Weights of a small transformer language model.
Size: width 160, vocabulary 2048.
Architecture: biases on query, key and value, tied embeddings.
Training: a variant of SOAP for these matrices, 132M tokens.
Each number is 500 + 40 x the weight over its row's rms, rounded and kept within 0 to 999. Layers, rows and columns count from 0. Numbers have three digits each. The size before them is the row's rms in percent of the matrix's.

# up: layer 4 MLP up, 320x160, rms 0.0697, rows 258-312, columns 80-159
# down: layer 4 MLP down (transposed), 320x160, rms 0.0677, rows 258-311, columns 80-159
# gate: layer 4 MLP gate, 320x160, rms 0.0687, rows 259-312, columns 80-159
up258 106:527480473420497607507546435470472555538459486479490486452459514435430422527492467506544470535577494511477577499521493505512553512513496513490456525475545521519502449514544489583460505526578487419521512468478522497513550556475473525508509502
down258 105:515435524471550543481524495474462566461483486540440493503495486470514477503507452538524539480545507447487499471523598500562489498456447511523461487542469436545452525548453437530478510535470435452469531464463455493474495525527587482405500544
gate259 105:493472463517490560517457535540523476432479559501484517543479536554508483485459454516449531490541520510513500505511584424460510545511518451505536523482480478576514488490544507457516481463614482528426538466418482447548442481549479526504426559
up259 113:468485585489447570449545493516512515516515455464426425491486425515484485498502535473488449480531499486517480484506455451544493387552546470478488452514549479506479544437534434539548495465506489425526543498473511492504506532473414489437455503
down259 110:471455447543519445465524473543500471479611531464485472585518436462455547468493503556476458467513544568562567491504536413526506478529511488516493561519471521526463470426584467538480563514432441506458569522534539507548524537421538490515478506
gate260 079:538511493515540460555563467551525569514485511501484492507542514524557522492500488525488469482533517595588536431423468426507463478459470456428461486476541504435542475596517549561517549442536534578459523498518473503457494487529489509439557465
up260 079:531487524498536458536408449539511554521514430502472549499596539536605521537514519527471455532498468505552515602463543463471478520519553463420594472487492488429464438472511517486528542455508497492447524495573458454535514510537492495442561469
down260 077:528550468506461513488567564514481488467510481475499421522477527557405438522487548521478544470523463486575495470511397519468454459492507450505460479443527557441492441479466539516514473528512479548495501513529527524456479578519476577454538499
gate261 100:515529451419500536540521509505531503512532541513525505493450525477440502521496522592444446496481498529389504497475494614564448545451523420529448478489489491437552499444552559474495514467521499561562511530523516482514478505465546464493495474
up261 095:494497550526452515475492503469440454532483505508515507397546518521531496575490525461567491544481472459546471535491445384547589519515491548526542533523462537507467580546443487546487488493476507424511551462476453514534559450477472500512518483
down261 092:486545474473464566478552452452498495497499579510544540470547523538511481475450529515534505481547502504552493478533534566510484493512414526531443538460573459517482499494516459420534478546504521516540474496458512391603514485474514478470487542
gate262 109:470562528482566492551548518516471541544496539481499463494493465525557546485477409520525547498526450553412558582549487490545524580495525534551569560496450457559570544446522536482478510490502478478461465513520546555567440414486542491538494518
up262 110:508523503540484548502478480574513507525514548542561551525468541495418430493542586475422510560446493528522532504519506455496524487466558522486402515506506426496466463494496493471508489545454484537568458544565511497537483540506525577480516476
down262 111:528421436558472519488509451521455548397509485487483475446543473455497514547471530497461502531446521477562448478498518428563400491495527475543470446486477491526483533502522502460507481594501549490472544576510504395501536451470465622473478491
gate263 071:531506498463514571505479474542569462534471526467500429443549417478553526589530476542465478503494479516530477458441490482516495461555475521503530464403500523504461490526531503593425517478434466516539477515531517423482461537486567481486495484
up263 069:573471536427524533518464531523472491486484500548515468525476496465516492513567559447402515560517548535501518517497601518418526498559493525485524519503505431420521508479472455455466425480469480536503482470559536516563534536504550536503510548
down263 067:540547534549486460513486437477534538453496521499520546478465479480539489405487508488594536474484498501472539546554505486452512566452454577558518480498445525554439532479484482450555545431467527490532521523481592480538577540449450484472486471
gate264 096:478520490497473502553548532567545515534476465452504523499525440526477485519447471500446377452494418525537510467512442551491494489455479447524505433559501475438517442455565506521476608544465522503517586513453478538499494495519485515483456505
up264 091:526590443475504429511534530493544510463582560416528509494467486459561529464503466531533550437437559437488493494574478501494532491484445511513498469482501457517507541500552515484534515474519538488450500507434490487464464514467473517476468459
down264 097:496482495472509544487500464524532448539498462531500548543490506507566481527530471443462480466495533536526491551507545496569420524506474471533505484509635477527521542498554484519512503601507491487452536536546480542479523516477519449476546533
gate265 082:515533561419544507414459482478465513473519515516536487518442409532517534476492492523440482457479485484429551460538547435518492434429505511531509516538527609458516593554550528501471471555487461515533423551499411490481475521531458493475573541
up265 080:498509482471480489564548532461472519495523512536519549536485547537563477477448525497474495460516498515506477474522509490449509485480457442569562445554511531481554528483480482520496511555568497518489471546536484578483524487481477519463466538
down265 077:557509520501453478512482420435471537478496509531476504461472525522514554413489504480473431494467467513465503531538538510456481511441497479497522527566425532428524543456474570450598562538461440488471512517483524542502547466499536524492478483
gate266 095:494461485443520475536464489483494491491490461421504449513532481543459466410475496460546454557472527496545484538483455473510508552458507521533525468533407578523517495539508529493528483506530495512517466534472509439466485526521502557393426517
up266 091:543474446467531460548485489482559523447517475484473517524478474524477556503548514486519508526536506509587499450494428445461546560460508496515522505605461523534465526509448496516561460525554527490499517499485547392524559435512534496513453504
down266 093:442498516458488475410499497501550502486526495412550479541588563462423413538489464535463442503507539564516443448498462527545509563546527469546452426544476521531576473509474554514520445509442483495459417533519534524430422432509525559549511461
gate267 104:539457530498437558561542482446464477517476543463481522447511433486538448447517522464516454421511517403521502533489495474481526534535484484545462462461452595508487539539525480469454564488460451446483473451567510448493497508511507479563484462
up267 103:481511483502530507497466399525537472470505472523520443548496507503482447458518485498567584556496556453457462445524491432523528522572440477478569524519524526532576513556482426459539500544480496544483520487539500486507528460471436425448480458
down267 105:565490475529496491525524560589466533497467473507534530524449429481482550524469506476487499434518456562547563504530521499528509457480510481530556442522475515453518543580518541420565481539500476451546606545496425463488438558500495472478499471
gate268 097:521528520498510485527513506376496560512503554515499491522426490477536540553485514460518458512551461506510558496513551521479537464469465501484604473524481491454524442497502466582417596464449517460414449451512502485481435502480576451415498437
up268 098:467521505528533516514488461450544550502516522532454392508488475530506504473513578511438539489539477509593436540454477500549506476493473486514534554513483493564505467477557451540560491471488554532366502483462456469494493461541535434526501481
down268 099:473440478484522546496512503523577489479436493513462506539517497458495507437391518532445461483487500454512550541521519485518538563485546460570455432464457495515475547497528572482481537484479416506500519515606594538491495575530459533486505511
gate269 100:545460526572511522587510483499538431456492498477543489483442491542481442556549573518509455489504517515449509455503437508539504494515560384543445515541522451467440480503538570458519442484511448562428483481429515544459541565511515496504552600
up269 088:482502453435475534471556500556491533528507438535555469502478528517477428504455416551510486493490547495442465457529558517443480534507510531443523501433509529505546477549490430614506524515560567502543523542548484475529532515483498457501487513
down269 093:489464530516511432469462474484491507481476495466455507420480475487582545442480496479474556490486361474498462550542512507432504453462530530424517545517602508449551526479505444509513606489494486506491558567511460548549468525506531493477487496
gate270 106:467515533526459521498472507493557469456463466519507479557580546445433506475498471438540522442493529517505426404508521407588554582473489485476491463489426480471446498523464470496492541437477546597460431555478547423462488502489506562499473481
up270 103:518514463534506475432470494520545532480552472544462481529493527511472479490469462450541533507497623541464485427536460460464555494493501505555546477493478487507500500485453477479506562539484555582460460562539421462540481493499496536451490449
down270 104:390487546480521531521497515475523455495508435496539516500477565571505535481413551510496539556568532488496534566485548455458487547515477548474501432551447450496455466530466615455458488560533502582511494454536512495448549452496531532504535542
gate271 101:504491432447496475570439444437559455463486506547493527489543511511512496532556453499480515516418485487459498499498457553486471486429492544504485471611407539565602512543533479455495546493435515476510423502450489476494554460532547504509537500
up271 106:450469488511543504462488509464521432482550488487497491480534503393463463475536569536472484492495470477490510477433479557461530477493491470509495572546494545512550499513538399488528566444554550512528500481465508566463502500519491430509570475
down271 108:501511481497459516607563486516575499449497547519546513401520557485482489546478481473585462485428507525549495400507513467523434477406434513557435527499463489423499431512390532477508418514442473512500459549550506490520569524502556526486497496
gate272 106:553464450483456493485492516517601382500513513489516515508519511504533487538468497506465489434579486462455543467545541515510497526457564551469482467553545497493487497447579528365479470463486456549486500471471521408497459454469499503492529552
up272 107:474494578506492563541443479456480550445542512505507436477600564497518508496538483479528449472474488493473451453481558472515484409600496520453567514458511547515536458501498461538570475546464458495545494518531503509497507519482504493519555500
down272 111:540484539469584504516514541476585478498453535417526473438454498486502528552448436516553544521525472484536485511455440542486537506527557509588511472465428458465501499495457545471481530509523522511511544550516454488435404494542467506481454469
gate273 096:522508519516497510549492550432524424478489594508491538501482525489436444473501485464440512480497559487580463538427528485466501497551527452500471512500463477451446530497478514529520488533501489462496420507515454576526510574465549569535484530
up273 092:478421497544499507530476506423479460462394496589511436523528571550492532510511447503513418469490512576505521560495517604520538446620509508502560491487548489526451533477529510474535494468441528511493513460483497503479492458546502531526506486
down273 101:474464556483502568455487445461512496443558432473519504522481462489516488423466481468503531554535510446506511507497376447474453493510500456502455504476548514570532526480521442485501452525423483533494525473443516464470517482538497543532479535
gate274 092:482546510517589509511488515504479492480399533582456471580493482530444490461481451474525493512462493508425490508484498558482481529499480412520504533543483587504489492502505501466461511484463445488517468576509432467485484483495487522507497490
up274 093:470474479510462480450533536512518538590546505441546464471493461540485494520425523461460475467494515407493562463540480491562497407494524564530371535410485494475515498509550506433517468515505563493531452511483498565506501511502543543531434471
down274 086:522431518441570490501485421462457502455529524512522510513494464513467494507498532468529427481490500498439523540549474519543481619496560503593479484558532488554442522501534427533539557475406565492445564534535565486516510535554528469462560508
gate275 096:467511498456452585562537530493487513472531470543553514447464397528487489517454442477607539460564563490503481499483495513529494524521462507570518436527451501454510439534506469481484586524528427428492410537474506472467451468604445472493442579
up275 091:549508496564462508441500519471522518508508488464590499571490502516553528484487514440548600489509526495487472505518475481552504516496437454487533542433495481490547455435465461517469512471480468518545482491451486462498465521540529504463443500
down275 092:493463432545473545403522453500483493531542545519483435510510492482523457504466442527503491458499548448486524536457481414404466499521507553483560551483458501504533528521472473501453506520546549475554525454502494526501504529495532515534446522
gate276 104:509555563506424467529485512450479515475469539507446508472478465557454524512455559492507479553453453575505480468474442499428516554510459465468473521508563464471504560483518466452457594507483553499524453475542444476567498453545504427493477523
up276 108:567482477551506514523558482478524445439511537537515472532540536465447472513506469504550481424455494489571528473556564508528534563499564477468482430510493499484560474525431577465534454496482394439556443536481477490520459587467496465501556454
down276 107:508535562470585463481531522482460508561539526480461472494461480524526495553401488500523472555587501522483433493507525464511499448510482524458482493524437487566477493516521499576558556492572538501533521550503515546497484460551539440430492491
gate277 102:533531522511492473485497458497508535487529500541438535488430478511480457492494435568500559521580604526459530507525447504515456534458473562511471437484466517485523542451555561500525502432475489543505516487536521430481551522419482477509531564
up277 105:541530539445501567501446475512421428544467410480467509474523516545473505496454503500558513502503536525459491535513521578536481490520521514405522460476508577522466512446526468490515429510453467509542553474570459524435531490479471492515545481
down277 105:559501517542436571476503508491466461538517526549433500514511543492507489422449461526523565463573428471485574498508505454511518514528483499494521534491475543459450458451467416457487437573484486538497601471497473565493495512461535516569584451
gate278 112:513480520516509512476463557463546509474476473529510516515521506504440514453579467503499528449524454486482435532489493529440476515505475539537472490533471481510555427411548478526519469419439552445580513474529554533551556577563504536468460450
up278 116:540463519498476481545489433550509507537480447561404501515544483452466501517525507507464486515487564449513481507449490425500536486479542458492451525541518486508511521552508504540536513475465476567517529521611544419521494535538391559507505438
down278 112:523512490404536438496449506510528470484549436481474518445516509576503539486509548500533496463584538471490472522511458524526429534456549534519513471455542514507561506500510507515487510455490456563503494510469454567499575430561485425475577497
gate279 081:473456467364436609567534460466487466552500510495503443514513458472497510545531498428513510502538495528468443450457519496546481460505518474532531559542521534515567493450524519482480483428471495493576470496424475496479467515513483470510497457
up279 082:493580463576487498483469492574528444433530490483479543463547530508452520440429537437442439541479444482516497467429490539531451534497529454457545505483543468545439477585434477536491523514580468506501503512530525544518499507576519540481468582
down279 080:582460603469534487511558554486463500502453462527470494520517446528564522439474443445525513472531513455500453579499574535455503567460566595527501509489511478564523537533474543477512449472501470477522568465484507483506482492494508431479498549
gate280 077:454459477443498416464583495527505516484522514497517507545510490469495501448559515449550520499541506493489501586478536487593406506496522474511462484479544568439564503546499474423508516430471482514434542491536434573487431513489556509504524576
up280 068:563521478521471458444479506438524574486588404456447559435440534565490432473442523524497480508560481504493534525522533518442454530486480517524484494551461513512529533479457472487450453466500479425524531452567537495513434478456494437530534479
down280 070:447506497446511543457515524506466527462520540454509432556469544467438459542494408496463501582569520520476512471424473536510485465497509532497476490443551473440524502499530534522411429528585511491533463537478456535397545517533474477506518478
gate281 099:486442493483446542550526486538515516483539557500558527484506441480541472482504451473472472445426520508447479509460509513500441535496494520452541429488539502472490560483493452558459436439496488477459538584495555528476560435507547440531535534
up281 108:492488513493500568507490544529499575480533497472537463505553485464511536542469538435507437484447585475453591454466518471483452451502447514492490482523451499437466524556527509490454456513479524459562442468425532492497478509504445548514460518
down281 109:478511519522493529488451461494540473446431525477467517559492471463508521534534518560514420502484487550464481538528477449507465528490462525475483488438499537494563506452487502503518489502507512502360549584586470491489483595513511473450495499
gate282 098:466552476420496459534508471521530541496557494487556540567513509514512514549524468483485600424503421479521602517598486436431429520503502444476412534513510539505496420481485514499470465442510563528446480551502470454478498460512501452421473498
up282 101:483557484550512442518520475502488461514451459550484526454472527459560513477563484580455478510534558486584523518528526498505468453486451508557546581524534582518445575465556601522451536472505486520531503505499464544508489499497505574536544521
down282 106:500528499437505432509521460560433465450529524489501564552541482414394578496467481528507508460437490489505514490503395498445469532479499460482539485504547554536509492478482521517446435499524534470444479464580377481464499481465484523563481499
gate283 096:482429449460512538500486426532536460515435526505453563535472473523451447492519602468489519465519508476568507574509528507509417593491468523532569472537493488528557501492502473449431475449520506519480491485491589474493532508439453481513421442
up283 096:503451475481528477477513460491513436476497519545422543536521454476513406443454442507476427446525547462578493499438545495489398536475534543458476487529540562525428468539440477471504485509471527504563490554461559480475552512461460445485504503
down283 097:519547468485475460492570460493505444477530466504483450488457478485469503462495486514563489481466505515536435475471486566536452537593592539526551455534469434438524529485426515488505494553589386505501472449532429548539472456564494489533523449
gate284 107:532478502465543447543460458457535498496469518430514558554486499523498516483463582449525522503503425428559487494496552478523456488548517473495548512510504560485523479478521411416565534513523564565489474515487531458490458499530528545462435565
up284 106:490436496555537441475604504446543461506497556461547529462544521483519542496463457593478479473503424549501449531480504534529497527506484498581544560540426579522515463519542538491563476505511465449470461448554441439487428514540559484512467515
down284 103:461501479487483593406489448552467529473537505476516428536558539462502410462544493551518520505503540511538481474455507439587449540475497479497432502493542511479427510519510466525481493529545465462491446534533468525480438582389514467511520464
gate285 096:493499534448492460486493460467455565529444587501483560459461462538536538441538514492491496519554462563494487503517514523507533478495561476448437533468505427370522413475478521502535478519528477499483594505467474514505492533481451494507475557
up285 100:507477461460450495551475467491483498561558485527533508510465507502524570450494590471499461450502450538540528497557492440528511515534576494463434533453509471560527438441494534489471452494583530504504556449488541482430496447470427494552535440
down285 099:547455499540556482528526508547421499470459482485454528544493537490464515429502495502491429456481472486521507520478502516543459475546518506476534466504518441463564440436505570474583502481531486448477539493558492485522503497498456465524484549
gate286 099:493475419447462560556462516494489521485450535483504560490540528562390473521463490502569461478528475580517461466538491459462532542448459439552522508471497552458568533464464520463451461478468521433454471456511478510527471520452471498534431504
up286 108:484531571489467553449534475485492596508498470491502511506454498496565517499492461535520438421501496452475539562559460511505557535525500479517492538469506421462459572435462479515445488502519491507442474499557544518474524485485509453449524426
down286 108:455463532494523479401508533490535452394544531508381461532499437525540557471537476513521485563562537450577525441488521504461487559444390554562517454463548456502508502492462489466532467530502468447505488470479488456492530534520469467490471494
gate287 107:604472531448533489527534517487499495473496467508471427521487474434504399451508543506478506493490602567479450481466522476422548550487476500532594488557525529475492478473493465494530530457551476479469555570547484528475478502446451516508533495
up287 110:483549427507450508512569526508440489511467464484521516454509504485569520483539497544500556469490476525447607459454500497484504516531544584523435501473451459492480533484586500484485473464483536441523438462489588520514425512526442518598390504
down287 109:541484510560480531570436498493476477472559506502529521490553497566591505488505479464472483563445478491464536470521498430547437511517455570510492460497495476576470560540495503476532487429483491485519553423425514443529544504535548553451448509
gate288 101:481469541446493481560442437501475498478484509500543503505521455497478533462475492477440524498460400590505502448500557549473454536468528564551524493538464505520511489515522493496446449397536500492492460495481511463547513556543516480506566512
up288 104:528488468528430500480520540527522514541527538567486513516422578487522515488519507491487462550526546419455530493554508557514496443515492609431523562545591559474498509480483539513495486546467445533547543437526550522516503509493525491493498409
down288 107:479466514520447459508466477586522487546499532456442456473473515515521522570501526502490499449553483484540437508538504474541474544527461500606478399485478494470540536506544526494466467546524487490451539550551488507521436561422510513513533541
gate289 093:534534520468545434524532551537536512566477527490491482524477468540409452529453585555484511543429538500477537496501474499483512519512512452571533516544518485469529463500525532455412528493429560543504527582503492490484600476499500510438391521
up289 099:509509530480561489534546535525577461563482562560533477461563431528465534553443533501488546495557490468477533491532525519486497538484535516483521559585545514556447484525509486534514531449484505550499458534523466453464490506561496461443490531
down289 086:491519512522494536411521527450547559469520577493495491446508490479538497473509576551528491483541482544487520494498514499543433571495496457478524469457535458519483477502518484477453421536477517452575482502542507536415516517472487549481486525
gate290 110:577522471493475478529538564445550496517489546577511528487572572546563445515456477517493483457479523442514511556507480598441535522502552534533503532451532500489486502423544453455491466495490454512454520471497494529515467387494499558553485502
up290 116:504452489544526444505487511485480570536496439586422452493537501503490448435524474501465522523458552522547571519537520524546560576473486496560577523514521516433459465490454437517612509494415397522473572485412489463575520478462492486531521551
down290 118:481569474460496488549420484509506480509483578588528502494510487515520572584526491505539474486529511509495463456483476574514506460511433504526401419525453477569460532454482448492546547549444551469518573537544510523596543459544470454525486463
gate291 083:484522463431430503564508423518524471559493469485465546449554528557448483500582476473482398548470444578502478505484538506548488539492476483551526458485526564522471536480531488496513617505455541481481526522528438540498508525470457476500467550
up291 077:493422535457473479512541581551438545419471525482466487517435481435493480444601516543483522499454612442457458502471495453481486437571530521460585496568488554426448485488483469542497459470526461559467500466516493485559505472541486466463519571
down291 077:487455499521432478513491472435500534551495485505531560486436486482517521508481502482541494483555469489502502528468586526442561481437543543569468481495495525532530526494489490499488421438414483505486470425434578507493433483478526492506482439
gate292 099:495443448523448521538442589488522477546472500461451502458447519522533499539422502562488526479452421483478496470562478485516549512501477429475453501473528496499527457391529471553501510486509514511541571465478486464534405554432481484442510482
up292 101:540526549510488560457571466450464548512539518510489543531484472527472506512586497528470458549533499454515461510491507445473506510457506495477536437516457520544480536536493471487527506546532528497496500503569522517479537391546497480571527540
down292 102:529510550453621511434528498492452504461530516445543519541481509490447444468512552414534471571477516425491516585496472567485473570494449517531551463506452490576496544495472486459505478571462509501495460529514515458458487470580537484537546518
gate293 104:537511559530509562528537448467494512503557529538504424441515464529469537490497490450478478548509481572447459437493485480426471463512532475524556476533506508492455502494478461438476547569554522546537493464438513508544491508558502504487469524
up293 105:479514515522504467454521473459494481553496462484535468416484488515443576438557469461482459518493503517450503549440552468446449432539503576523426535499487546489423521482550559480412484524453522471498404501508493593453516469463461534548487534
down293 101:592481531467558519456468478493551516530538500515565504501506516458495542488595503454443409507508462525510469521460554441526541437516523454438482566543459460488505515449588529528514464528440480541520490455489497501449452539468453517516509558
gate294 097:500567548457524497484476526560589503483521528565456515553591530490425529533565503497532535435456461489576573400459487473443460540515543495488479448452518538523521450486481472480548568496469482504487444533468522489537539464470471485513460524
up294 095:528472558471540459471511512550466504493564442467518442568517523519482531511562458473478517486425483483447544493513505499552464482527519451479460510544468502546477597471455499478550509591527463526434547493507416492459486423531540435448599499
down294 102:455446529526475529496495450514546460478527572451556501397421460521534481538458501550433459419549424505448526561460467479507465483448524507518475494536527565473561517532520525487489549479547535527510521494553477398535496494521486567501402489
gate295 102:490525459505470418601436550534543515559501532547493488512511396500437432481534516441523506516590549491564512484498489511426532497478458484489449548514478504545477500468409541544476461492438463454511508448486517480499599454484484452517439584
up295 106:538480502435553528419478491531539488528436545491507605483488524484487441518513447538508478521569532493468516528487573388522541438490506482614515505450542474517551483556456488418504517550451484515509471445463551500555455498532434568458495496
down295 102:494520498471483463481465548557455485534466411614450504421549444531501412574513527500460497545426489528505553537511574450480547519501497491483471463563480536557422530463522430496550560623423447497490505498560447567495421524440514516520535501
gate296 118:468505517501488565514568499485473478545461496519446525529529556440467475397488551480544500511438526504518515578531529445503563564477524470530455502507555541545516531514522513571481543521479452569467446518555448527583514410580536522514509481
up296 114:469473405510425465456503530604523488544511495496599570522484555425509474522466497494518468467531484520493506471503547567497502504450478595538580470524558504532523456466468565533498516472517573466507456514514539484574541506527437532510490433
down296 113:502476453583485535554360494494477488509499516496439506510504440541512522431514493508527479516507467492560534494585487457538495566510486538572555567474517531426460472481452618499536483474488580475531530533500503528530472537457511487480508492
gate297 091:587530462567598550538489451476507525422469521513495483485526437471447522438452472562486539460528524473499492451446514524516524575520489501503464519589469504534543500500537468465477494460475463511553451523513552415453460573433399509489529503
up297 091:491491531499505582548420515575425560548471446548519469544530543541477518513467484511448453521493569457473510455490523482513511532503507506512513531528528487443509484534488432493505452479477458501462492483481514487551454513521492516512521542
down297 090:524556554544480519576495502463507499496495554511560567530479490449541480409503553503493528503542511480525522469535567477495485584458557533584512561534467532513423483485505509484435484486493573456502512473489506514496563557517401496557481514
gate298 106:520498489536519491558569538459562552437449482473444494513573420450457446482433429451500530447514530532469467478547510445552488522466417572527549490554491472454529454443512509508445510506504520476452449485472546515507539467513547486480486522
up298 116:529558493459542578509534525504537502507523508506472511457421554450489498482560481551474584451519530561507492534476477431597488523448560452550425406492474498434461554518421525442524487507510462463489525483568489499523529524464481462410545535
down298 113:470454496466506494498492535477541483476527472519499547448564455471476561485571480476511478454548527488506436527469505547523503495436513453540487611511507525469484515434510479525438470521555458485492508493463603482465453520436485454449530494
gate299 110:462434511476497549453533458505564426469529529553494493595557494572473485536461504464473590513426514454512549460538541504477487530451471483466486543527477426531509494483561469453507444482439489501502481638516461488569531507502487480490471475
up299 109:525477479467459438498491565536482531420547501432474506489485437537527485466527478402468525402531487502467433533536456546455474503566537464468440467511498510530500471475543506512530525489518585490503507469591429548500542541534526532490446489
down299 109:482506503543414501561490504524549560498489498502452557411483505434447480496502520469411506481470522490538561549569524432503515552474502526538496458516514539480450466469448422452505457507444464572520617473495483501539415446433475547521518478
gate300 105:606473488453527488464507509505524525577512507526506502562471516475427491525478501525558556518511545424393493459463456540436538512498505480599422434528512401477538539421503490512448511487443517454558464500561491435450523495462491487490524568
up300 109:457505457503510497467487472583466527479554422459500535404554518477490523503488503544467447487523526552531518485542550478459435481523529542469512477487477490503491513519492508485496518481471563436496412531505431495513480463493487476508475470
down300 105:535496481539500455609500547502516502519495499523464554522479507507535494487442514499453506445376503510497499502500508467489539481505525513519529497537378521530512493472495520472446463536487455593521534516459520524467479480466497518532474528
gate301 098:517427504509432543506501585525508409486456465553482479468472505557508507461400531510510540487504534530459471498519491479429472486582457483472452443481462430526512469518586481432457488451533531541476559475501536483523489482491559494485548494
up301 098:510438460442534505530490507505448459470490492574556466466564580501523541530546509497564528463478516495450578541483463496491446465504548476487501464499553491537564562525559428469509522436562572507529522434466423479465467485395506447476505503
down301 093:500533423481456525335506521527389453558511519459522485429494485542500516515519555521496502543482470484499450491462489451551529467526493537485484449456468542421502515493446450506510448429481552474484428503461518541541488479516522538427473486
gate302 102:522511474444570510443581529531523506477500419531541514426556457530460514506404518471517502557468577506507501509466506465450471555469531531506464547452457570483526490495531485496496433497499548571539511491499477459521527474537491492541483502
up302 107:442578505426510512559562565558498475471571467498507430461494454458436515470452583438576550588506532525525464546472542437450497510440544476566448457535423524490525457498510458417506468477492490590493470472476491483471527458510563498465442474
down302 104:537511513422481482516508521442507440473550471496570507486477528562558509476503501543541458477436491482525461556465414409459544518516558484521491507572553491485532444470519633509488465562467500532515538454506478521488465546489446467561500474
gate303 101:528503502517499491514522528445453527490484474491501499546445483465459561470463509502549506501524435462500507548482461505436458456488565509497497481523522440456562536524488457417532437489427478559528524560499543427506451509464568410576437559
up303 108:562481523474519483444488534524479491536474506504547493479565532435473476432522488533528483517507514412501504483510490563508446461434515521408397561530473464540449513489402448533479525458473435492498475501527483488528524521542517505488567483
down303 110:500475494533413521525500532531616467494487573569491484479487478461551573516538627511513590468517514502469499494502490460556527472539475494475466543478457420490517486531500531465551473509445452462504546519447489565518503492482454485505459511
gate304 088:490520485502489462490456527482436510516563503549485500527501583530509483460440487420474482501464478514489499439518511535508482561469565503468522503530476564521461467438537468512533433500470510473486477516521437490485451502539453482423444532
up304 085:436465609515478547513476540542553563550456562537470491479497451514436524466438489526495465510519463515446476493542517474499525437435524480551473501511518453523546478477528504396471506520529455490495423495525524474530536494552482426476551471
down304 091:543531516535495405596488433519483524498535464510455512521504446447544509487487537516601468505522527484416575568466503495412550513509548504488488494557442539465511565539490560469519424408422495490527489543473467471501519472533517526461558475
gate305 115:486515460430450540571522554466566457493471510446600542483466515489463471517482540438567460478461558565477483448507524540482500500526505461590407484536451486509498492482502493456558525550483586490511562469437500475580485506447540505470511505
up305 119:518490564492460521573500492527537596553509547517514473497492490501495505515505512572483469529467569409524517537502562469473496459499452502538452435494519520481570510530493499567493475458452482569479446500505516513464501515526554487530505528
down305 117:523502506496530495502496478496482587505573517512448495416528542509484502456462488506517532530522570515474467520508572567489526531526463519498588595474501485519470474539505444587493515487464481433479476527498538539510500542458524481426489471
gate306 075:467464505553511514456495442524511481520518543518586550488531572549448479548457526510554512498489513480501510487493477519498525562524411481486514547488522436522483500462481522489547527507514443519486465522548501489541575503461452524490519498
up306 070:482500484454572442489528546517552431571495455525490457480485446516484552584498497482534454525477507510451478440427503504544478476533581455446453516512517491544555496538459507523482478387503490505535483516470473534555482506558533537546418518
down306 070:523513528537438514502498447434509499548559461477497600491513480482570453392499520545588505505505494485498528583497571469525507491519503539533511559480497546526459530510469485478596500478516503518473533499512544500633504484426513420440515486
gate307 105:518458458454502511517522450440517519438422486534531489472488474492468536410568501451518521460494521499476504482547491508496519547485478464585505538545510573507536452521526554599491534476563535538447526463429566574488468512518523497506437537
up307 111:534559622465497492496535489459526495545517497403558502467521487526544478520500545579534451486516442554439473469501469512473472481413512508476528454505552547480500426422510542515524439488484543475490532519492431578604422451561575507462504489
down307 108:503516505466479497471506535514505482429485496483453528547561532538580497560451531473471498536505495491481456561515551506514527539536541504568475473465537453554491460517510587484556538505442565476571561545493511524553543549594477484434512513
gate308 103:561405458544507511489524559430523549511498453491522479487390472453501536494495431466533516529386460516513410483567477530525490476473527500481548492408568507488498504507487472540578480519456461510530436525544569546595451492546492462441446459
up308 096:621413431529515521544447538489440414491525551525434533434479501559525508566421517483525577490522510571575480530463509540449489471488514472464466504538551540479442544505503479484478492508481534449513520530482491441474522472477504508544545502
down308 104:541477533496452486521495497443526524489558481571594554497468508567515454533509537441501486480454552401486526408495488485552499472464478544506489513593443557529459479443549535488612501521465535496529467434537485487508467464531500523522525551
gate309 096:572492537548473507451452393567524535509464572521479547488418476601560495520506431589546495392502525481491530511501490539487517509479564503441471495513511544495475546435564436512517564500481528532463452419441439480556452477559516531531465501
up309 099:478577547447548540486485417467501526517414533457553538492478473531499528444516529569469521479526558538524474521501489530437489482556523570438479498609557503493441594399492516450503554457459536381498459487446479498512534452566469546509478531
down309 102:491535572492528488554473456455523484498530485389478440492472502510443492552502472531492433457564487514530458407443494476504434493542537554431406508519515486488523454520479505526483484540557495549464414494509512536554582505477470542444474481
gate310 100:444446481518455429519599528505479495467502435484453541559568517533503544515567467487432487512525496527522532534510479511492609495488460514497497589504419530477510524451438447500520511427460527449505594508524558544538496513544449443548500427
up310 106:509507539459485436482488478544465481464500500499471441510602528471428501444560466556513539519467499539456506516511570534502509505453504534492519570411466515533508527503485516518567456568445470417471562480485528470508559478516486507492475548
down310 107:567522497477396426593518481514575484576506559478529487504449541537548572494493480501499500476546495484460497485505431486524490454573493547521482446509520523523580461485450476516530553418487563495450522493512446523533520442500451526490466553
gate311 089:510513536509536528546489498536515494468460521540502524561525503509484460514535464486514524460463492496554480529436470491521466492525496495480517426475499503512474459499571402449520521610518568490465484498428513546500503458425461511462460427
up311 088:493487546438457454445507463516551433526503464450579504508516482539449457473550434469439439506527469398506452475441546446443547470449480454477579470500469518517555514458545525500565466469459508460519504516522521573602502460470489541451512478
down311 089:362514520483575503467489545497519398545522604498462532509467564508459483566493468545464490495541424519528517457435528504554507510484419500448483448473469499487483459546488432419496488550608509445496462572515516508503534479529541539526449467
gate312 103:567505527441553533578507477449478429505508541532522508578508505480475492508510505487500459541529499494508451438503416495433505512411461495439488503567526572485512513461543500505534494453474432506496532570498495498529562542474509534476553514
up312 104:510431539411501612522477507459501535496513479513473483500488483523554512520572553509475467552544529535490482517463507547449562513512474495494432499542548561516465525492527461483461511538487449486540563533543488417501529469413451451493529514